config.toml
n_layer = 8
n_kv_head = 8
head_dim = 64
d_mlp = 1280
positions = "rope"
rope_fraction = 1.0
bias = "none"
tie_embeddings = "early"
init_std_qkv = 0.0388
init_std_up = 0.0388
beta1 = 0.9
schedule = "wsd"
seq_len = 2048
train_tokens = 368800000
steps = 5628
Each number is 128 + 24 x the weight over the matrix's rms, rounded and kept within 0 to 255. Layers, rows and columns count from 0. Numbers have three digits each.

# down: layer 3 MLP down (transposed), 1280x320, rms 0.0433, rows 476-513, columns 80-159
# up: layer 3 MLP up, 1280x320, rms 0.0589, rows 477-514, columns 80-159
down476:153127192137106134073147165130159088155135117120159131122161162122105108150125164119134110133131135178130166139114109135096110130135133121164119103136142122108083129142143095143123110128127147108133143132160125109115131172116085160131142120
up477:149143137153103125129128161121093179109131144111118130142159150147122165128146152160132176114134123129143160120177145124108133123108131106105179121154117130124106160107141125121142118146125135099142081128117153111147090138110108140157125168
down477:112123139115109117164161171155177172151122156122157121099106135103103140112123126126186117133144150131101138106140118114144149135121160161096106089126174129116059165129122086109090125160122140131172135121177111123124127153144097144123110151
up478:142110101136126152125123117105107118131127112153134079126168131124109119113136167162136130130117097111146120137111096137145142153135130109135099108144120141185111128099112149125148103143133124154128127106151152110150131143128105140153138116
down478:148148154142093128119182146142149118141132114113127154158120142131135102095129155163126132122114134164140154129172114149108089127159140154109081092138163138124111111124090147103111127106108128116136142096172163145124117096128136174126143145
up479:152083120079085177145149159115141166094098167139172120130130109171119148139078118120119096124124135141169144131128158123097120132110134123125102160138129104095147154126160116134129108124113106141136117090143101086173160123092145137106165110
down479:119112161123147164123103151126148100113135116098110132143175117171084091124130163123078114124133127131137140104131057138169115127137167130123124137114066146153086091128164134146140140118150111153100089094142157134095063131112112130101113125
up480:136171118135100132139132122152172107120120126105101113138120099121106067114108163159092164150166120119167194149171163149097122091130101138109080147114129151118140140125087096124099117143136108110084147128146120135170104112127116158139147137
down480:140124126114118129184123174127125120138087116130140210139093094132135134151133090134113100135140128108076135143126128135142136145093139138135092136113154152144086116116176120164068164100093124116109116129115134115118166128114162082096137142
up481:126172139100104152116142164111144144106099086158096127148105150093125109081150122111082105087159114115148091106127090131155143118136118139123135143118119150130145148123070119124118140123108103157106169148164144141130100128108156116127152094
down481:099106156122097116111175164122132114155111162087125117157121128119127150133137163114130117158106145138148146090147158080110128100167130105166149105145111162144134137144114093105140130156152117134143163094094179128122111112092156107090087139
up482:138119091137117129139106086087135065096134135113115155084119133106169094152115143113120150101145165123127138128132160183088167128098148131119134129165089157117124178132118149124147110129135058114110129129137143144146139098116122117109125111
down482:070106107165115097120119135145165103088152106103137147099133163142110142134107094139136153145154154186108115138098152092117162118138132126159093106098168130146104143152132109140162125184097112142154112128138152159145125171142075125143142139
up483:130107120127152104108120147121126150100155119150072138144164131153139163160155106094094138117123163188146114142135129099091125094172146135106143115133160153125144121111162086126139166143154159104161135127105128146158102150148132134133128095
down483:131134108108124155085114127162152119123141114116112159150123113102138111160083155157153129153136107164141129081108105098167122096145163109122090114145157118179107120135101120171081131126104166134084151097106127149096093086147171138135110143
up484:162151133082117144140130154153152132125140138157114124159108145109138122105121132159153137099103102144115117155099120153108163090151146094101114111099148142132136122132100138106102133148118098105156140111142143148124136117130146160080136118
down484:111117094136113112135128121116126101115119143155147141112146147109127113104113136142127086137167122142108138150126106152125120108161135140147166112152123108134120117104108164141129108101151144173130115146093111129159101116175111092134152135
up485:179141096119083157100144118139132120140144133135099159121178126122109158142114134145157114105119132136094138124137107155130125085104138107143118150131109149104149129115149128142151114152149085084146140139131158109129137143098165160129143125
down485:160098139150130139089111106123128102145112117145097134114145112133130116139099139109168163149146157135151128104116105134088150101123157102135177115099139131100141120103102101142132114097179129136159116062123130123123127141163136147122100109
up486:123179125124087162153134110121110090111153100161101137113121133131126176150147173095104119121137127133125074170106144166114169069129144168154085126130119122114158181088141142090134116119170097151119111161159118163118110152077118153116143079
down486:122141106131133134093154183141131148125148139097157146124151100142145131151159126156115107130126181125136127075111114139136129141139134159148111141125163177124080134111086140162168125119137152144139084118100144095137139115129081096136105123
up487:143074159139155100066168160164173139128118105142119093142101133093114132091150135124114138086142151145087136171113119185133140145116154116141149103107136114118173115123215122124145157113126127145112125125122095123112144138133114158121125184
down487:161100099131132171123140110169167152126128139140150143127129101102149086122128106096149173155146118116126114129141079152096157081136121139208136114112147156117130111103078128160121140099121118121108152095111160140160119127106095119155129103
up488:143167119138159154091146115100095094134066083094105158115118090116089106108122144096106166115120090084123147146133143112188159136118130117121156128166132122063118168142144104142108122184133106176143134146104149114182128107111152143121183158
down488:117145089112168091126115148127110127097095132106098134091115119123106068114141077113126135160149142134053121130124136100134117187175156168140110140099148159144130121129150158143118130141142124128146102113204171136131110110119153125109127110
up489:109131093142132103100121144145155146139106134159132123131137142139096080168117098121147156174168148133142108104128125139085177102116117166078130128109113133095108149150177147100125117133102113137157153147112158133127123122097116150150076158
down489:114192100104109092145164134091114114155159159149117164148131151180132152128108146135102146116169088115121150165116105142106144110161144119108117110143140138116126121069148137106151172167168102124122170093111150146136143167132129152097135108
up490:127134108128131132056107137112137126156126111147139137129111086099115159131083119147125129137152080173090174175151113125104104130150153135126105093119152065196123118078137120100124177091111137111094164170128124112128082162125137124083075127
down490:105094143136110117142102113154156111093112105116119146095122204154126129156079118105087134120138129112078091084116119091125136107074128081151145107149122139129138146153122123161151131148136103134144161110141129102159164101136111063115127100
up491:115161131134115125132141161130142141114105117161160133135102114152146077134147134129132112123110172081182111142132185148107150136161119158122123128106104115129101085084105114170109135136071149147135131077131138103174138115105118143110109108
down491:099093076152102161091116128102119135123140114143144133155126158134131126123146161120083120165132123150138179120100094155154135103145151126128139125108134150109114106113093142118155135128084128114122099132072127128122158151149113122113102143
up492:119114143107112160125181160123110137090106101129093100115124141113100106106135156124127125175118112120133154138120120117100127153100090148114143100105151095117127095085110096134129110131128103139184138145122137088137086134116119127137143088
down492:115156109172121148122152125088088167158117115116107127137141114116106107128115154142130123101112121152164085129184119157134104116093138165170154111166110100118135125131127142138122117133130169163159141162102172152126080095137089158139138127
up493:108080152107084145111125084104106149122158121114134128151139128144159130141130137113142115127151131125125135161124136086091135080103141148142185165097088172144111128164123117136126136134108155133157162096103147130104129128146145094164122125
down493:069108097105156174157121114097115135163141128140084115123111099100156117164138168121150172075180120130111121099144117089117100140194147151134139102096140117119140103111135133126143110117129158138123129142155124076136189170106173149104115122
up494:155099139137125154168091118139147107099131143129150165126124157142156152078121171109144126172089170125115119155131138148115111125132151145118109107129099121152113121155117173169121105115172115108131114124127167113145141123123119134101127122
down494:131133088155131124092138128084177142135169074094152133139142117134098112140120115107181129139140102109087139150116163096125119134117134118121139143176113122122097121117098108145125160156116129098181117174106111121131081111136097144135132122
up495:138122136156129106110150145126132155133114150122114142097125140175142159105149122146130084170127182120150146148100147128114093128103116130165150108096136085164114111120121193126109129143121092109152157111143112075063142117110169138142141097
down495:095099122113146136115120119130166155120136175158132115102141098153143128159131124141134120134113101111135133098147145120140148108109107136123147165107109165123159175126125117100140110169147133134141146116111103088133141076106153157123140143
up496:122102133188108129105153130127127154129119112123132125139135128140155164122109085138099184165143157150125123095134110146112120126152092126169151144114114124136168123061125123137121147145104089118138114129129146134087161106105119140087129099
down496:152080116116113112152146098127131110128122124080125104071157125079131138147100147153143146125131117134123117161124114134137125133154144165133126094124118089152137138116160155126157164161123091131110123047113158124132150160128157116101131089
up497:154085130133143160150092132147112131161111150096125156099125134128133150112139122125140109118139193143144112106091147099150136150131083155143125088143112119121169100108158125144173114152120143126124140118082156170122164117095134121152125126
down497:064117103125104106138099129115138138106133098136121120129104142127125139127147124157118148151105155125104157149141094100131148126123146150120160118156116107138089131130118154129154120123148103154122160135111091109120129143084138096130102156
up498:208145129118107169130116140079097103098142135144143154127131133087142121111126147136122115136131123121186075103132120111134185117120142160180193130131064136166132148098096160119127119118158129174132150144152066094128118113137138107134139121
down498:114107080150088125142139095157134157154103082180082123137123111156088126086147103175105163120096086117119096084124113124132164105163108137125197152138125146120123098132146121151113126119153118160142139120138119123134147127126164118126152157
up499:123151090114134131100113168137118133104086112107113112121125130132145129119154092126097106117170102143152105170153139097144145113145117134130088118108120136116143100126136148170093142136130101112102115151148137150121075113091123127166113091
down499:112176121139138096108112135143124099098137163118167098132121172138130094109145157150139113116070168149138184137161127127143179083110119143125162135076126158139097089112157090128128103143101146152163143118101126111102169136130138111122120164
up500:157172128104167142115199088138144144132125136119115135102163076115160125108090150115126146176113102131170124116077113147169109131114078117153154149081102141124134169096147124139122153184140153150136161142174164191128095089104118123083108092
down500:138090170124135157126138126129215168132115102141116191136110134096200125157128116096113136114129148137138099087104103176078138146103131129086110163098117145141134123172147132104107143101097189136148098166139146130163126165102138128142152143
up501:074075157086081114107101140158122102138122115198093142133126099106132122139114140125085090130147087107151091126099139163068181121126097151114159111118101132121163103140136169111105117129083093141141161108144140112170141117106145136117112118
down501:117125143139125137158123155142149156179146147132123094142068108151041084135093127143135090103145089128120137064157145121086127125164090071171107120105108129182124125094142144177174151174157133135123146118103109099149091129099112125095105149
up502:148079118140110121106122112113140111117107143139101139160116128113123120106167132129076129159155153155147162158120103160095124112160126099126172128095115161142157116132155159127137126110138131135132154146127127098145140140112178154149080155
down502:102156140151121111039156149065128123131185097142175118130158127143131141104107088108129149159125154129145125134124127153108144144147133132154148133123114076130098077162114120125148123138143161105110172098130052132061126086126153130103137103
up503:132120105101154118116111111162104131118142091109138112089131166156172145134116084083109127134150124115106170171143105150088121104130135141090085115112113132132144136084162133105143107139121058168123132094145132102126096148134146115080171113
down503:087106111126133156136163131087133134136131094148097100197136121110142123123146162071132097124153116136129107128122158129156122118146130099140110145127131139183089117141167122143162139098106077087120091132140117167152116111153085119144174120
up504:139121128112131157142143156109145135127103123154115139112137116146094087120123077151163122108123109126110134167157147126106119159144102161112153108098167152150126129112118129116116114152153135143152162148170095107090134084130156134109120184
down504:175162106138145151177107108126115154136139107125129098093135099119117099133096117156155124157144181165134134098086129131110109179127085125156115103129151141113154133151148105157134089121149080120142155149138117162092131137096122142152150169
up505:161117137159139138117080100106163090139100090138133129146138142106124106121119133127176102142115101150132183145135121130159152099102107135139145145095122073143147144140155148113102147154097116124151137138106121116109118130113125154145100128
down505:120142132128157125122123121163110111087123089111145099137148145162146146104122100110096104098146105130133137133106141132127132116086103116118119125106110156108125152106182131103105134112130115183110123159115150110186139132112119130118134100
up506:138129097122149114143133134113139135078126120123128146149114111111138177097121196152112104078153113131085161119163095166091111118096104165097141145172109095101134144123115099160132117090161161173117109154172101142124111132114121136153177124
down506:130083115109143152125163120112084122168125170145127099138144143133086108167117126104132135138134169128119154121133118148142135121106122149197116111110120108151115098129174149157129127134104149144121176164116166173137151149111162115159117158
up507:156120087130138117111125116163138132184140129091125151137103111098088129073153126107154118139142105134116087158126114116177163144147094088161143065130124087145151113090128130132181140121149129118140111159115111141109134128122129111107150122
down507:093129103100123111156134204095101071115131145132145099112129113105148096122116114099159128151156114119067127098151133121106148154101122135124107146122133119102125132205131186121118132111106138147123097099111148111181111092125156169124143130
up508:144132110124140123092157127142142147088117157136116106191134128107101135142127117093151107153113112138144085174044102146159131103137135093153141077112105113100169123133089130158135142139145145156167145101143170149109131082104125157159127121
down508:099097172119130138127171135113147116148126082124139148121108140099174153122148112134074157096129163156126130141147105130104132151137117177107095168156150123181139132135158120096133124125115102128149121127153145112137153136101107099119107112
up509:123134140131094133095179146128151097121119122128123140117143115094112146128116107154146113150119141139141138144138150106151137126117134127117133141142109103120118151091128129127127180123102116146139125135113160143125110155129130158096130120
down509:125114134139168121119106139128146126122130134109123131138123099137166101135122145130139123112149121135123138118133134148102113120146117135126127121113149098110120136114121118143119089135150112100144120121131113113111160159147113119146131121
up510:114147129165149141141100141129149122107122128169159116107096090153121133129078117078142080148108104135149127126151092171121155177123106140140125088113113124167131159098125094144102130154148136118146161149134102122135124129107139128150117097
down510:174178121120124172149144162165144091125084152144098119114071162137147153157126115103138112122112124141077154150183093072160116098155080092132135157155160123137136143224107117106126138170150078133111109157125155133130101123133151101111172137
up511:157158110133119121105119115082128117150137137134120099147144132145138136153153129095073186113105118157142147138126122096121110099185115132144186122149117113129151084105143142118155139115129134166140101114129166138162141133119128131135134118
down511:091113151168112125123150139128145124117116102114089115145156143142115164130152120133133071141148117103137139127138131129141122123131148132119097161122102120114144135141127079158103105087112126092129094116100146144115127131139142133133144145
up512:144150123151077121157141107083099131125098131118135157103139124133122117155135113162159151105121125156175178134131120203087177131093167122097183158161110130129156126110157170093102143134112115117133151091130150096154142121152160130112146120
down512:176156121118131129175115136088139135156158152111099115122115126096186124120179089102149116175144112136131136134113138128086136130116149121153097101154182105149118150086095139192134120100141087138163134142123158178103088104112156120105112123
up513:131152118158140110112137143160152135089138133175144143081135173121134146136136158181128145141107163128124143117121099103128110128157116162090151146125087104091152179133130115126178127128095125093171130145098141094103126124127126087146130092
down513:095113162125108116097107137132126160068064102089123104096130181128092140126161115146116134099131155130108133100104110083132157119149135098091104123111175121101123108173108107118090164171093145120156107103115095126109085130122116135158138141
up514:132142134092103137128148127114144156142143126159170197088122124091148137166130126081128119139116095167132143105123131151098140134157146156118098140176140158112159120107124095144142126131124101089141130136092138127104162119103123114149121104